Each number is 500 + 25 x the weight over its row's rms, rounded and kept within 0 to 999. Layers, rows and columns count from 0. Numbers have three digits each. The size before them is the row's rms in percent of the matrix's.

# layer 2 MLP up, 512x64, rms 0.175, rows 11-216, columns 32-63
076:497466486455505509527489497486499529503474501473533448491513499507548527479518520549492488474510
089:498517522494484484508500511474446490517511528525537512522501490548470514491496480521500499532505
119:489492500497525480475494492485502543512518506438491497518502510505478478480556538473529507521535
126:547508512512475530522510489487495519510490454531490475508501501486505489534509454521521524444455
109:487507445487509533472534504499488519500471452484478511553485519480483510485556488498498490488499
089:464498499491483482509538541513480486490536508469504462510474493468502491468444497510504506545484
073:483490516500477499481505473501475518511529543524474519493533494495486526497551518479491502495486
089:516512494501504446501503423492492509493544470517478500506500506445472520487501499440512487458531
099:477543474492466540510511472488462484522522511472491513517525519510529500497533485444504476489508
107:480507492511528502514470474513451562516455545529472498501544550469534479499467513488530489516469
116:499482471500494532485491522493543520511424472496479451508500483540526491482518522525502488519504
098:526505517555517516465502506519488535493507473505517470504495482482488500483510522463491523526485
082:509476534438530465513525511504492480529504531503519473513493527507511496483525448523482548454531
044:479537499533507482527470448474517485501467517517468482521563504494494497499462513514517511516501
116:527495456477522491535480522499486504522470498493507487487485526475530495496561466470501499470496
079:531503545534451516479499474511466497556468491455473505488503514538485533513515509457487513502520
165:499456481514508476529492480484425518488499466473497496511531491474480562490494511502503513555533
083:511509518475531489455529476507491555508515509555517490488533498498500501503520465463459502491468
110:455520515491507516525500470539503510501526521485497458495512559470516508507553517484502494439492
102:472509508537523525479524519479499506518521483473483506512495516495511487502508513478518450494490
105:464465518440500485515526549514487466484484499470536484485512477531496536465505494536510504480492
072:448531466494449489514512514486473534505490517507489528535494534493523492512467502509499503535480
096:514520538512493467528541477518462496502491496516505489484527476518546488496476507495471501557464
106:465510485541494528473469518445541504518462520547493521466553476489491492509502462464488483492537
081:470488537460518533501524505498452516478503483455493511516544501463468491481483469495501496493503
106:483448526497481545489503463532513537478485512485515492495552483447511509504507506512485476474519
088:476509502488486465496556526501484496485500523535555507472447479486479487508469503519475536486487
086:548506520494480448532470525485501477519494496498492448517500545560477522506513515506533478454523
114:440518490528516481534504476500450537486536524519488497489498546497489518486459471451505537522515
109:511502544483486478506469483518460474461502559495545466488499483486525496523519463489516488504510
117:544489522515495529499453465524509510501480509538469469512538529489519482479505499472539475470508
092:520497510522500542492492486473493513500485470472507482545520540481446533519539493519493473477478
090:505496518543518523496503462526509512530509549518480533516504489499474479528525488493484485490537
107:477539529471493497547502534473507526518467493517504508500488540508518488506534500518547524492435
079:481529504502526479557529452500472510489536484513472449474501500502558488482474493511499526462477
082:527455467487467493560491483477473496517490504524497528480487490518514547502508457475530511525527
113:456485480500501484499492496469455534545481485537455508533532522454476510472483459485480474563493
101:516533460504499529482522517463528535521462441481463489506524508465466498477532484457470530498535
116:445520546483502496495504490536502485516482541510495474511494557524523518501523485523510468492440
102:488562509523510534474523494508487569516490459467507498510520504513546509514527547481510421498476
089:480479513510452482458470495489493541528503500510474518529518499468464514516501485474505495527512
098:483490484470491444554498537501459451521471514542527469460502516529548507488478473486531492474493
092:499554471467494468555507539461496526504454459504454496472502538516504532505499521500541477478498
112:491483527466473480518452497481525449535470558486482457527533492545515497460462527500520508462501
103:485507546487527549491539486525490493459523499444486497486513510437503467497521523519491497499541
114:524466515508451465520441491494505505554449468482457487494529533523527512510499488444517503471535
076:444515510451533438547497483478489477498469522514479467476497497450505491459469527505518496487502
095:495475518506549529497495520520467521502490491437481509504519490529497517490527549510500494508495
075:472499482502552498478507512493511485514485554560494524517553500434458504517550465502462496484502
091:482516537495501510476534479495507528501510493540521516482474460543487493527500506518475466524515
116:505492537531488525476527497506461475508492540496523486528520496502485503439512501468482521516481
085:494519460535506508523514481478493486483532496540517517515495514500504515503507497482508472510506
097:507493509492488526497525543501541553510460565501451490515528520482497474479547533514466455518476
102:448539481448482521515523508490462502498526510508474506520497506504484471491509524503539456504482
106:500508466515445491532478481484535514526503472474507507454520521462496546520520521516505521480512
095:495525516512492516471469481542500486530501492524493484473492482560496513552521495485516432493423
078:453500505468467501501507516506485505549517502482485466467480489542468548507523504498509582520499
096:527487505466533516514496474497528529509487464453502435513442496491531497506500529474493462484490
081:531500509515493518534465466546483529472490456454467480447474549494497491483477524464540508499496
122:479441546523453469503534514524535487470494506521501503466497512519463515477478469527492507504483
124:438493502536497515508494489510476486477491485536467476532525509533465514497507474503548480514481
095:489453482513495523481498496513497456480522463471539528514494496521467445483517512504485479508517
118:454495521467503513497556517487483530472531489476465568500515478483505487494461501488477525516506
106:491543500507506524521525490494509471452495542549491477513524494517488492547551454493485466483476
108:465517475552521504491527469460458521547529463484522481475524489508483545485494465527494552522504
065:479489474480499490493557511499501487464511468531496544524498499462478496474493460479489474527510
103:466519530527439482500482488502513496514456513485494523514499490560461514552453511535553487488529
109:515523479493497472511494436476502489480534502498476505534550522489485437478524491495533477502506
106:496509505517466536532485499443530488523512476472488512502515504513510488542517522542529520435524
100:482484494482464540489533499496549493500464498538477543525517498498483476476499498500526506473531
092:496515463434490453511521503469510496483493497525495499528507514507479501463467467488519526490514
090:499534490478489499514522473488455490496509504452528488494505524510505546495437531519527528515514
134:491465535527479510524491514471548492538479508487492473507536506511466491523475465499476533477515
137:507513550449517489522462473499488541492471495500496438502497516473526506524496494461508491463489
090:473486478460462525511506515517496516500446532492484464487452513531517507521505489488503522513472
102:490501518507516473534504511438463532479522461469488515481510509497488505507492509494497522505480
097:501463460531479498527488460488510485521519488483496494508523503472479527500525450511512513447545
093:486520473492486491527470457475532514539507485536483462474530531458540496482515484489532463537499
076:468489515529540488468556494510475511486472507535485530529516470520474482485513480468463517471517
111:438490517515505465477505498460499482511502518542466541462518490511499476498521501512512522525500
094:526505535530499446498531513455519488476499501509482481481516512511504490473470481527497518537542
116:476547474481508502470478505520500487514447487482517488463524517524525496509528505471514496513458
104:478539462507515480504502520429491520519496513527526499490527474475483481473510485523523509476516
103:480535483497531520496522485529515513469505530514486506529505475504495525527535503462515442455501
099:491507517507492491474458472455525515539507508493470501523528536526492492509494502497537472462489
136:519495446500493521515500471472527498532500499518482518487529450530466488507556488489495474487571
094:529487556543491482503480493503541465463464505482487521520506484492492514497539472502525516474509
105:517494497493514452473533436498475535520527525532460533505534517468480504505464496483459496493466
078:485492494532497506504480502489496501487524506499490530454548529447478533456562478511500501500487
083:477523508496529509525516510490500443488481517533490539492520502489479513434479441492502488502485
127:515493502501490517528522512488498532539499423517507463490455494505500525485526536521516531490461
106:520512500527529542500523521510487475486459466470544488484485518509509446483527552498532469480503
066:508465426496488478504499527458502531527466485502493503529515499523458519478541460459541514529502
093:501496495525500488516473498464495494559486464461473501524513512496484500493507530501460476467525
087:506478554552502520456494485515506477526452493479503498514416518511458488486495506495511522483519
087:500515535522559540489495517500460559476502508450504525515510502513465477503500522474529471499523
093:469537503493526547461546515504486492504505507458499498540521539515469466477462478508500482486545
117:532508507445473518496526525502520499511504488473518509469543485473484506492508454516508491464503
095:425478485508494491478542523506469514504503511511474505473517539520487466500505458491483520529454
081:507493497499502482534523497483483504518508531529552466492471508532497514549507508492483479509479
124:497502525510461493518469477484496500495473499465489481448540515535501518504432514529546526499545
091:502492559531491477506540484530470541500499491482456506510489473564536472494495513479497489486498
083:524477488502481520542508467493498489496531457468477518488540503535488493463490464459505566480495
101:455534509492526496515526501562504507494493485502447436484546507464503488488536541489534504514465
089:466503498478480488502478495524479507448490531513486522470485521510493534482496526493510478511485
067:510494488452451520485518510514503468527465560459501475485470514545508503473504500537488468498512
105:456482559469441463470524524526474531464513506533519515503479482517509489530457504484501522482486
105:510539501508542508499513500486464494521515488471460492486517499486512465503511463465477469550454
108:509475490491482505491520481506522505508522549466506476530552489490483518472550523525462449452496
101:509534519496474480516490495477542511516506492500457508495492517471549468507521482480531468495511
090:486498548497510475499514504501502501482473432506525512488458481512516488513504507487495520512538
114:439504494487481478465487521474557510496499511467532501498476526497473529463491527499497515525543
118:475520483459466542463520492514527526503512514478509537512507485512471504532533503539488447476536
095:468488491501487491522465545510468505542491514501510482485481497512498530503494476526532533492479
097:518474523484525498452483501502502523544455519468481482526471478508509502561551486476487464534522
104:502478544513483493537500486499482512487488498503534551471476520501452473493514494509478515485465
105:488539520546504478501510511484475535510485524508506489484503532514497496472487500494494474524517
074:485532468548492500520510453464525566503533492528489543487513460465546455488514479470495520498503
084:500520532483519532456502504475525558486489482463504503492473486533521490515486524472476540509510
117:502491463491500508503513510479534476516489486451491506529468478502495487491519498510513458487531
111:470531508503489511539479487516476558518534502501494445494532499477540505521526461503510516497447
083:453508476477525544489508520482434510508521505472500496509488521498464526433520484533492503505471
094:466470521532537497484549550500494506490523442500477520500482488455482474525523492492506466545511
113:478489493483504510505509454463454475507504468467464469521472526527493550508528460503537512497490
094:522507477512498487526450443496522498480504530476492485518522519460499525490484513464517499489490
095:489505536499526526488546499513507504483481529493489522519511456483467497445470530506494495525526
097:468503443468534527529471508476498500477509501471545492534502511451495511491486534518514503494486
060:504482519537472501491545460487500475513506501543540523517476476519526448460532522512499500476519
111:510475517500485487532484518509502489466498518531506484426517470438511500498472498528490517485513
117:498505512503514504492510528498490493534483540501488448521490519530489486465510537525524496483483
092:476488510516505502514518516474461469499501493502497526502417518472490506549483479469499555488520
102:504482501534509498519504491456483507500499515455519479501483524519506490488501477500500506521512
110:469463512494480497544543525482494480508501513458477493525525514523486523487477527498545531510477
121:490514455485531488505492522454511508503481512505444523544574524488500519461549491485519487485469
079:551481481470478497526467478486563494507486500512493513468547495491493497488536506508501461513537
105:460503471515514498529509514522482528496520467502514523480505517470519541508501513474494450503490
091:486475488478497499524562486487492488470489537439468526504520486475494492511480476523513515425515
119:481524451478482541539462513472523482501500473526513523514471501498492495492529481472532499487495
137:477509492462474522473462494552510488472508514466510511501507532523486519485492502520537485513491
112:529488525518499518483491543483472492477496470469489485477471540535501533541545509478526514515525
124:513517517486456543501510507536488550489502483464505469496507535513508506548541515501534516502492
088:465524538515514492478569471515497443482502550537518498482521504488486460512487482483482502502516
104:445512500512497519496510504520460496491503508475527522485498495516462486491557523479499523478491
068:526507484514481478483480494468487565491466517524505476521492500468491586493537456507523505500494
128:449532528502445460479523519493506508520492465538495510463538501454501555545509498518516459520461
078:517494491489503525502535506474488547531496492479470497542507521535518482503561500477508501490490
071:509479494531499461484484475451519494511515531509442491536542500517472511476504478480463513485519
092:503475498520528513474453495525483512563498510538481476537536508485473492511554483459498473529501
081:481524482474482494548505450503489535456512485484493538477508515448509527492489514507505496416501
116:468503532487468471455488537530499501537488485498494459462487542532501515532525472532530527523493
069:487493524466473497470520540476509478532478489450498498492460515486512470471503501488495521481524
097:504516538488476515571499496494502507438532508503511509474488480464535471506490530490522504479493
102:500489496533506514528509535415543472520474471536523503479527507481475483508503465508490487491531
094:505553477513471479539483527500511512492461513531533445486468523491513503483496497496522515460481
109:500453517463503494466497454532445521448528514469476521528508487472487517473503540460522518479512
110:500474511503478494551540458492485468466524502495501524464552525467520475490485511489519524499503
090:467484498497498496488557494470478493501517476475506529562509498501480534489470503511508531489486
105:520494502467540497508501522463496513540509456477481463513513487499482482474546475526514521517533
097:498488489465484527502477524525509519457495491488465506506511484460497478449491472481504446540527
102:495499488462527511520556494472518508515537470512468509504514516436513468508502528453498490495532
087:494462533550444529469492472509464463514446461500520523494540526517500514493543487540538533538536
065:484513478533508478475520464535481538500540539494485528485508504495490466512500489497511521489480
112:497514502494496450514475487439522486545502519549497499464538480497495501516516471494517519503518
083:487487521507448557475483491488541526487526464509528537437467513474479517529526494514509528518469
116:492502513472500492539534479507475487446512519456470539504520490492553479454459528501481491491529
083:515500487479480508528461475486525532534482463505492489494502522509542466542531512477538464512515
110:495497454456480469565528548505510518485500532445449489502519537524503499487498462500489514491490
114:486489510522457543493519513479531500527527502505559529479485512473491512529523487515479470479508
134:480488523499466515481512467544530517437481508496494550475499504481515475504523492454521509471510
097:495450470540506531494523503539489473485502515489491532547491507494486527485558482471504486527514
095:527511539473495478538467480499533488488490500502512470525499475515526514527546504480554478479528
062:529484474513502525487470488508507503568515495518513483521529548506462488474562482523468470508523
092:500464529467512512541522532530507546534484496453495447496510535479517503476523499530476522525471
095:460493497495490495482491499500500541529507486478491459541460537533450519515523547479515538481498
105:480539555499445475510464493501496505446463527519485500494520485505500527514465538528526544490483
107:458547541476515498497489484509511460416474526506516492495484505497534478453518547508479506510490
067:515514507478480448498538473452547498497552492511483467509494494513538469469489510500534487517503
058:462503487525482486503537509508465499525523447507491506492517532532476479507543512543490478514502
111:504499544489455500501480513541483545462517494504511516432507496513537492520535498487490530493471
112:493498485504467513546472493449543510518486477476524480507472465507512489500478539534501473436506
126:502524499514488543521505514493515542504430500486494502458532502558503511513487511507546497508480
063:503500523476478499511497502475505502495505475469517496520457465491466505506449517531547549523523
101:514510475504537497462471474498477508552461493518489489499523497465491483525546527443502511496511
122:486504497461542494492535539463471508501455482469456513550481531493506467455524501497503497483503
060:481503454531508481538480520482478501510478500570470467504538534451494481495508457513488520520477
065:483517478492467516523524526469489498469489506517481485494463510506509488495457491497538525529452
090:517539530525494539457492489517490562548487528538510464486508491483518486524500504508494456492472
082:478492501493490455529525498504464520520529485543485488497497512524499454474505499468489519457524
082:488546495527499479508554485495479505481525514461497531493481494549506497494478471475505484501450
130:475508467497498452512519504456502495499500514494450476519551507533507480481460491506514536500489
111:507527518544523477476500465520490532517498530521482449526526502557529536510477514477522448499513
097:471523463525490519526530452493502525479483476486467494512528523550470489506510485508550480525468
098:495499515471481518543561533505459435480497514472495489469469526516529483497484491542510541498482
092:460461524485490497504482508479510489580441498498475483512511475503502516538509478480484520477509
111:475483516505519495477478523527502505494465482485483461476511514494497450497527513509512501491540
076:552511511489462514491470504524472476458454520479489472503506513528480499521487459478529494499484
085:519476534470519493459517538509465540507470481483486469500492567502498544476512466498509505540515
074:498510527515480510457465474531482501527505500516478468525477516547495542514510486466497467541428
079:519482485474475497492468476522530531527462479475491490488559506490482508483484479502514472464508
142:481503521512483516499521524486501487501485485446485524443470530462460499477486486526517519508529
110:543483517505492514485464468556520539488482494471488482500528512507516512527519470430506468461506
116:462498485509504518503452470534519560479518471504491525532491486509471532493520499446482481494530
098:501509486538537482516504474466496469516532517512492502536473464479490485478502505508486470466504
110:485501518507511463495504500485464495470484494550492505476507511480499472477476495455547511519497
136:511502504497461524528540493481498476533520507437527507496527488537532487497495508525486501455533
105:477517510526487517478557539467479482524517489516522494491468491558481502505471507533503503510511
# layer 2 MLP down (transposed), 512x64, rms 0.0206, rows 11-215, columns 32-63
075:514508475507501484471509472487505469493507479525468512531519485513542501520505479485511491524533
102:571461498478477506475480500514531524472493497463506530463489490500478520466524539505509537495501
109:502538489508520516516511466519468451480492512561523465483522520480544522507482506503475488466474
146:532500443456522551482521527528487466489518488536470494511547492491489494499497488554497488495498
098:497518528478545507501467511503493482514496555470468464537507467521511444501499488471519502440493
085:525476465526515464525458489507502475563477506476450491515514445520530499474483491460511461512493
075:501491468475504519476487452514523441527484498516485508506461522504538513495445476532468481548508
083:461508491502541479473510527520514500507496507535530477506517499556518530527459521557495480524542
101:504533516521547507527488504464470479489439522536504516494483491499467467471467493501471482496508
103:494529515504475531466523516459533459500521509502522547567468517508513468517496533507527468518523
123:482473540461486519475506510503572513505467466504498487486493500502492424454497507531508468507507
084:466538479552453520469518469521529491462474501516495479466545469482498454452475480501496505497512
078:506527442501468526517507526471482508508475503503478509483467516509505488494512543524508487507444
049:526466505505509516532487478531516507487508485513514432484462535518473494496468505496521533504481
115:471519530497494511476481489480494511503482538488482536521501500546503489482460537517522482528508
085:526505487506550477506464510506536497518511505497477517445529443483477482492488502503471479517532
180:498486512487523499518514477482489534481458507480517487486540468472520521522505501500485552564516
078:502492490536475522522465465467510490475497483439507476527522524525509440497481546523507464501534
099:479493511543497489513496501515519508524482466470509518457544537466450497531470508522465499467474
099:486519495519501502461468478505524526543497558499493506492551466484511519485483475517489507512516
102:518496500527530508494524486424517488501503479500478522516480497493512480535474491464513483466519
072:489508490501479515507458516510488499558527467498508460536491478531522534498483512494457457509488
086:563495500515512461497480472509545482515494463495505477502495478516521468468562511515472502555521
112:504503530466481523508469503493480520509475514509499476543455521491517484498483537472508542507484
077:533494457526505476508479499510525510495505495545543487521481498515457500530533512478474446487542
105:475508501496477494500533514514501520467501473471499462463421529528516496534514475489508510508472
078:519507477496510501513467490521492507488522522501491523461483522519520495487539531492560451497490
092:519492507497500513477538491486502519499538475447474551491520503491554494505481496472488493501476
117:515502449492488535464488503510536480475510503503510503446497523500460507517495523558476526488513
112:494491495447481539506507522497480519507509548490478511492484541529491473465531524499532532513481
102:517502478492475457467486557478487532485500473512550467502505509526480534464487470507503511533495
090:497477503479508489459497483517501510462467504486526497495469480496427549529503490501501536455483
089:502481521493482475511465513497485511474487435502552495508470524531524559477507496523508520496496
098:532459517468508463515502485499482504530495462510481515564502461480509511463541477466512520526468
079:483505509514475503465518526495518447498509465456490493517529540537514490518495482532473500518536
083:487469469508484532519520505508481519501483483514545500472500512517445551537481498512498512486478
120:511485472469453519503506500528495530555514508518498546475497499490465520474488498495503466506459
098:487518519554525531479473503539481510483432521490471478483466523513508478511503510495513511504436
109:498495510502506456497501508496531511496461497500510486528486501503513512453525498524517504492519
112:477488506536468505493455544487493539486484509496496490467520450497513497502505556490526532486487
093:520513463491496509537481493488532501524494526494516545483481483551512524511485563489477431501491
111:497506558517504535451489479461560524532518471454468518525508507500479518523512509561500505463517
093:545485537535472509458513500503510510492552480462495511500564481471509521531491516486469472516517
121:513498496507505496476504512472535517515510518474485488528536450450474473502499505474502510482540
092:513468473503471485501477494472501539564463509533500506514478472539488500521518480494499478482476
117:500515469508492527489507506544523512486546551542515492477540504507451499503493524539471492519543
078:535476512535525492511490529502532508518517440485487491489496519527476512494493497562493481527549
087:472490513495488478495494516467537475487494495518486472518505477446493460510475474472522533498524
078:546513526498463486517479455508527493503516431459528508484483522569504554490454526509532481460510
082:528505469490490514504447488468488522533487530467460483515548537442498493481537502497503491462507
115:503520506506496496490473505488499493516521515571518478489543505489528506521498509524490485482524
084:504522495498523511462539520579460489509462491516475475509486494567542535517504483498499492488479
102:505505477506446484479477505493505510499562518487549499505503484516522544561468506500504509486504
106:493480531529534473516492490470485510545539478495461512504504505487478525508468547511462488503522
107:496530493493489469488506504514564449492471502496454550494474545531486496500472504499498521544468
090:486441498519513465509494513524514501458526473491536558472492485509522501508550497523527506478477
082:485498500497479467455491494511501495498457542479437524497486504516492514499527471501506539526457
086:456513500503492494470483494494544497531466543545509520510516490472510508478526455505493471481517
075:494482511545493484499475506464522508562500475500497540492525541516487495515472516500524497484548
122:493528458499554502516481468469498522514477523478483492521498460495543469525465523442483488483477
131:407487502502521486468479474495481537438509493499510496516534487513490500539475482447531520486500
097:471524525496520502510460532488527545496522507498480482504519475457534529497486498545499490489495
104:520524489525510472525478480468538509547499524527529447513502483525447492513526539502494463496500
111:506461469506458531509491516525454544524499485486519510515529515489492507493464525516501486529520
104:521503508496462539451518502543477504492488516496479505486519547497464460500514421490498509465484
071:539519519511494513531447512506482514519467516448491498486501519550512493552475519525490470488489
111:539501492496509510494508505490537520464495491492511542483537445489485438483521502488499468465515
095:506502500488531492451479544521483494524544455500512517498526503511489548477512523482501492465488
102:482483518464539509486515514524514546476508503521513482512489491514466461469526513465446475543490
098:523478519524509508512492531514478498504549515504535468468469514487491522476519486499482495497496
095:500484493535466543519489531539490508465522487508538530453499507509524510569533527525499467520482
102:494534499502501453488494457468493470501494531516482466511489555559507503495508520511475490494552
126:479505538495483506492481502473489538530456519521488534484461485507550514571516500465505467444492
122:480468459541485471481488474497533494509542514494500525514540500528478516499506503514438520516526
091:481511497508514481498479499479575494529526457496473479472535508494499508540476517505474482484513
102:493511506476527504474501508532554429527549507515485497549519470495479488514506527443484458532539
089:465498525460453479481506515517512487496548519522520532516498542522496513534566475528496524446508
086:517469495499526474501530517547479480511479490555512490488483476529482476554476486463480482474494
080:531525486461470479512455491504531505529506489526506452485470537520540521508488465488507509514465
108:514540503469541463488495498466538508497490493499491457530560472512484519515504500486461516516530
106:481537511491508534438491503522488521538489513503494473491550515550517500519530496486442486487496
122:480542506488511496455479503531528443512481487465480471502511514523489473517496456537501526491513
093:483516499484514493486454491489537513476491449453567491526518528491501518510469536540489495494457
094:505499554540501481497479482475481479538531502483501499479546504475487497476463507560502498535548
098:540462483539493522488511473512491527502523517483513522493462519507550518469494486466490483472475
120:457487556486459479511521519524499480530514484492517491528528525465509495465527500513512533498485
107:504533503471551480456513509494523526507459497478470536502472492538509490499486469484498491489464
092:475499528513493530510456533482492488509499488491528479492490531523512454496513571558535496483536
084:500513515505483466514526457496508496488467468549458511515494529527488493491452461470505466467502
090:523521489476551541512479469524530498506456504478493498489440495519488532521448486519535504468479
141:535518488486477547490553511530555527472537461527488469490508488461490483484505511487529524481485
092:507534474513494511490510507501490522530477523488491500446464480528531514502478520510552501478488
065:515457489500478497511471473501489563511486472518518520538510495517499493479524487492513519507443
098:508495492509485493504489481517469477473521569522499478455518509476459478510533545515488531494520
093:523508464500464486539483519494511528494474543496462524456501497540496514506509516511483493505540
084:526480509515485480529503476481522473479508517533498503509466519444514510518463494552471549491479
098:550460483518461474545491506481458532484483485532500488473487460480509518533534493509494507491477
105:547489474482509539534497495500508472461518544499548494503474519514481493521514496505519491514479
094:494509443476485482517472491499514536539539541460502485515535499535485533518506452529476498503489
074:514530484529535503491519519476497499512443489485465548505491526525546478485473510518508491504507
116:484519542532483487497471501480493535531470513516453496499547512521475470519501518478516502494574
097:533538489509485497511463455452494508537534488494471539518532498445511549504499493498482498499511
086:473483537469484511468516506516542482497466568530530478487475539496501526564501519514488492522519
109:501517526522471458557520494516535478528501450501480496483494481485456505481475502521538531519500
087:516475526495519505496497465496565478542507447496483483469523470506539504583476471508477453485520
069:528508502490510468509479521506535520511542473488482502507527445513534435481486489471509481514536
088:520517448486514494506528492490504504499448523520532541525516525495498485464495515477555525501485
099:504486483500488493480429491494519507509492493499463453511492459510456466546545499488527511478502
093:472516497550521456463461495490473476478496481494475508499495474515534533511493469486530521529506
096:513461473506441512516491531513476507489479528499531507499522490522477511487497479538517537487536
094:545512481502458552524506513566500464476500544515511523500495494452525517502515471516485474496481
105:477523549490523455490485517488454480496489493509486509536565515491483487541485473499480491452492
111:507489512491503441537498511461469475471470504494464469522499493527501507474496511488529532547499
098:492515489514543489476547483476500536486493497483455514477523480489484513495523478462500457477501
110:509573515498481522504450478480518522464497503502509523459498501526491519499468487548480508477494
125:532493505518495474551515482455515522490518499515489532486474482515457504502497485530507517498461
103:531475511458436525496492532486545509493504476463503492500509500486521484516503494515500561438505
075:484502498475466481486492497525467489542495486483503481531511538520476532485465520544491498482487
086:502500486508479490526506470552497499483526537521463499499524559521503476489483454529476528489476
096:510503474489502535474526470486450509497461491492455543502555481498492510503535499497466492546491
097:496515468511477480483528480495479465506508446499511476526496495448497520488520494468510491554502
085:493498518489526498449454505519495482499498539476495458486474528478498496471502529518564526518479
103:540483485487493516493418503504504506541473515516510525489536481535523518499485508502496488481505
130:472489529494523500488486487507521466521515482483427477487503517508506540532463483503498488503521
079:500479458491510491493542514514495493542468467524502508484495504502510493524512465500482483475458
092:517521528497457512483484507474478533517507529465506477482526531510499486531503488488488497472475
090:500533523494479499532495481476554504501522537532505487458474464540497517508532506502492459504429
059:508513504440493534528512550551485527505479534504493486517548506474508532508470467499500480491504
101:492550484506506528475515519479481494535504507488531491572500523554508490497530479510464484461497
134:509519497495474476487485513479536448512513515504510497477494471497500499499496506537531542486541
098:495491469451497511502510502521545466498443503525514545525502536518476495475547482546460512505541
116:537452488513473497522484516501484472487505503487525569472511484500465469468510471503504522538511
124:519460486515471460491428474451524490489490497492509536514522484543470493548497501488521514513483
116:491446510518491488499516468518506463475540457492520475511516506511562517522452503491536507451497
076:503483537481504491508539471539467496460520505491552493472512509536527498523522517472468511470496
117:502512496478508500520458510494486527523497478507498507451483492534505526542478523502509468475485
082:521520486527471503483459505463490547497468468547513520506496495559485491523530512480505474507480
108:517504531514555498500517507505490469486492514503477485493512458476457471472476516518490484504506
105:493476468543525439504546489515462514496492486487496499493520478474466509496518484509573494514517
112:478513489464517509475499522486500525502491470517513499473514474560466540513533470504448483536481
107:514486508521458471491520501506526553497533512476519488457552520481507533527453512515494492493471
092:556469470482483500548466531476513551504493445457480484499489504509506513502516513538509490479504
117:471491537511458507509471455562472502502473500527507528492479509525472519528504490551518529473485
082:498485489456485499458547501503475546452469496539513483498473476539494525501527440467523500511515
149:450513522519458460517544509540540508531461498498481514480518472476505542559477551497505456481479
087:496490507501471506501452534512434485501496478550488489488486504468518520504493487504507488486484
082:509509485498525495520495511550506502462490474526553516475454542520533501520489507461490515507485
074:469505535517472471491495501501532494474539469501513559501461491518488494475438528519517508469482
077:509542497488527476501496517489508491544503462496495520484478468585500505493458492532508450531500
105:493528497543532441479494513512503514501482485468491555494554468480491462460486529501499482499513
077:489514468512484491499496479555496509500487520483497523512563495522533531456467461451465458531534
082:473512490524503481449524480494526485569478537482494494521498490497449516503492473510488477526516
093:510500503473511526495480504476500537517487481535488479501462538517518491437485496506535517485488
080:512512477490460497514530505492552467487511537500443500541510537527457482483479517510498499504488
096:501519443529496505471497540456538459528434457530498479478471504533509491516485513532456494503496
104:476505504496487527469470548476508517573524507490497479504502495514463507527510522550501489521502
091:523493473484501490487483493469503510512470454491526486535468494544446498489482529521505524481499
085:497537473493502532473504477521498493467512535514488498479534516481512459483470520520517521475517
099:524523500519473479501454526484520476527522514492515466502516475537510478547477519548511490530511
100:493527479519515507514481494543535499521473592480503492478526480553490517506496502491478515515471
093:534502509514477458493504517507490454491497506498501547526507464470533532490509514535522506468524
064:537502533491480500510489513482471484513473480515496497486556520518557488498539500504485462492513
097:471509544499475533504506500510473504481526523500511488504452564480529503501461530511459507508483
092:490516515492497500473569495544518486459535512544528534468460490549488501484487508503475515504463
112:499460528513506518471456514496538513543507490519517490485464458488473531545560475499500532490499
082:480499494515472485515495528517506451455517551524501503518483507461483471468508522533469535485518
110:513517489521453482487476502510520544565555541500522517490548461487509504547497517498450515467503
103:488530470460527484485503511479496488478456543499482462530496516532497498467455530512506499556501
121:520530469506529491548488493451474512527516490509466472521483493539498518469486485508504496545474
094:521535471506552458486465480472486522518500491493514530478505488493514551472452489509498499472515
100:514473491491486508481499503506512486471553483480488549504502516483493525488493473526486565495516
066:484482551501504448535521517514504503425513492473497514499514472480517488508459528481552527467497
086:490464480522545471512518484514510516507513493520455461489498526477508494480515525524513504498470
092:533490481496479482500474505529525469445501473522461521484450508485514481503529497520446480493470
115:490507526489478489504500495483484542485456486518494515546520470519465459499515538527527531485516
129:533491498480488548463492525522522525489518493484454492497522478501494504513502448501478493539487
077:492485479497490511503504503517525527540502477508494511490547501540516505512467474507506521487487
065:510482551530503466523491519474523478485540488508518486465508453494505511523491502485499514466503
112:513510482489534499499513477453499457537477534519478514571495499472480509454485509508526482501518
109:481496488460543493454488521528527501488504487510478469502544470483450489517501526496493518516564
144:515469516479502537508535457490557549502481467484498510504521511576480475485473504464521472479522
066:536505486515514495499491485519484506487484521519482511482501527492513494522514509471507509475473
092:493517518507472544502473444516540413535445522498532496508509521493476468522492507532507481519477
149:518489510498538491497485492485475494473507520498458509535525501527537482523515519480515522485499
066:514506512488496474509494498494490518493484488544497471502495499484455509488495481462497521503518
065:493471494482523491464504517539520483498506490499522496464483499498498530579539524487511484456515
078:494488477483458499499455492473505489521496484450505520495505462516501481487497512527501538502523
093:505521509493495556510488501506544516493458498463494512488536566504506463523510500503506473542522
081:503460520531518482488487540496515516502503463485494467493519502489525506538550503498505524485502
148:470497481494467462487467477459513531537556521509498500521527483517493517520477493515481519462493
119:493500486516483495513510483449490484503515471480490492513495517489548529465467482534502573483528
100:497497492475488516492532508512519549492487473464506525489504560526468468518476480508438460468525
091:505481520538548480471461457508544557522501477505489501509513480499461488517513508470496466531526
107:524495503481483491504494510505526400471508498530507523502516474491524480470478520527487507511545
104:503559512560500457455505500516499505522502484483512456487473526494515503524490535516494511532515
076:503476462502546513508483496449475540512479494543519551478502483517515493520535505541524501514513
082:514445493470511512504528549487457503462518520499485475462499505480513501475507472513474516484498
076:460473509529518493511513533503460506483537523522504479512446513531511511490534516479503491498428
080:512501499554529456507496513496472486472568475482528516469490495507482499538515488467502485489520
137:524505492496486477509518530493538516502491526487494522488461518510476503421483488526481452490477
098:468521480505481461503513539419475479517535491480505516493492510506521469494475500561476520511471
112:554542524512507537535537501528520455480466517477477531493500524545485466481501497507481472503506
093:509492513503486501481490504493481492458472470494512534484506510499475528515497542530514510542559
101:517500499547501518459495473497470496534484513492540476489537520496495554517451487538445488528487
121:482478522488485517518517461463523498481478504500492520519497486488505500454507534457516522540481